Each number is 500 + 40 x the weight over its row's rms, rounded and kept within 0 to 999. Layers, rows and columns count from 0. Numbers have three digits each. The size before them is the row's rms in percent of the matrix's.

# layer 4 MLP down, 448x3584, rms 0.0579, rows 406-447, columns 288-319
093:518476481568459497514552573525468515486486469473414497500505573511491507493499505449483436475469
097:529508518471450483409468516448486424504529602526496457553534530433503500501472515508467498462494
101:515538416572504418516501550500452536455517553521456448463501423471523521468438560468482512444494
101:570477527500466471367534544516528493555480461528540516519486514510411506487504493390522424558547
097:544537580535473463574483591560583483532435471524498470553450517495590528504444496530465476528493
099:471410521467486563531480544523492445439489456450463544516415552413454498598408516437451522486492
099:546543462537506535496484512513453553519617445501525393517588584528554514517457483468511491467539
090:501482516558398529533509516451549499489402508498544419490509489499537446498500526468494542497510
095:500477400520493488500479501516493530428508594497433548499436456422455511430545503455524490483505
100:453559552506486545515494522578483621525485565481498502553513479608438508495481496412529549452558
088:596473539504477519583512613572547460490463464524478464514416515452504507566463488492472548514445
101:499523564493474502419494545492556563540542521548570468494545504445494551492508464565502515570510
102:494487491587497501518494528463479512433489585494519497536464442479491561567445531494512538443493
101:539496546442553564500626498410528462508497414488519417526480489409545493458557480486496484462493
097:462502499463491487554508569468519506471526467503508418477425481484504471447462511466497568448477
095:503511531455488475357542505513499490473412483458564450522480498489459527456466536506480473533505
095:540426511497425523468538456492514544473455564522535445458549530513554442462470559575522500424445
095:459487516496480456439586504444496478480488481530503497485436520408514465435476487511492486493440
096:539529477512516577498498465524515526555443512455528538479512540561489449535536541488537541417379
108:444489519525514469473489543478480557481441545529479504476479538528560542516504499400503506535559
092:499412470455507456526456493505492612512422477429498452564498469540495548471487483504504481466513
094:537592440514542519478498451523483539489504503458542446435541504393508510512524540560544551483474
103:440521492437492473450455452494541584547492395426557498475568563431473521480490512478425468559471
103:480503540482547519473495527461410502560475453504500460458472494504524474501561492446461453510497
101:543440483509492543472572557481550477491517499493575487464471425485469503520476543504498477551489
098:470418516506527450515448534502546514511471521466527525468535518496488395450488442527483516522461
101:471488462487551482508488560531504470444487526546467533437545482557516509481481400537452466515523
105:479500465494474617481458498472421465462491535490458514508609500483528470441498453517528496544465
098:541444516457521477508435500530497467498442496542527521474495482514509487525543467503433523457523
100:482525449517549472449478525543526518531535510508554506527515578491537519523462511553535491556502
100:475445508497577472531504440455476538535426581555455552471506481466501515471494507462605488533498
103:449416474523546470505453453524494566532433476472543442519570443582445504498495507529501501509531
104:531548412439506550500534496516491556473452449450464510515499545443504481498526529496498488420580
103:545502526529503547544475453509614481507558554482460484505552474465565522521495508476476512441475
103:485530544488514552462468459538533477529456503521562530553496620522445477497464529486548444539508
100:466530471544513541514493447508499535544552480465489561517544486480516537453488562526439507463549
098:502502446518438505544495544555473515515538441460506449520477427597489525464530504463524524533451
100:471533446520481483533476510505436471472436445451474499468514458504411475418495505578449479442483
097:488445583551425464441521491496485462440404480570499539409483458518521430507497453572447522533503
104:490488479529532419470541548508486491431455492567521544514407515498482567517501548477499434441502
099:485453434495502441531504580501460554583522519435499469444524432464470524571498526497543514516483
099:584523464488487530563480511462551551516477524552539471538477484594525511532526506501521492488496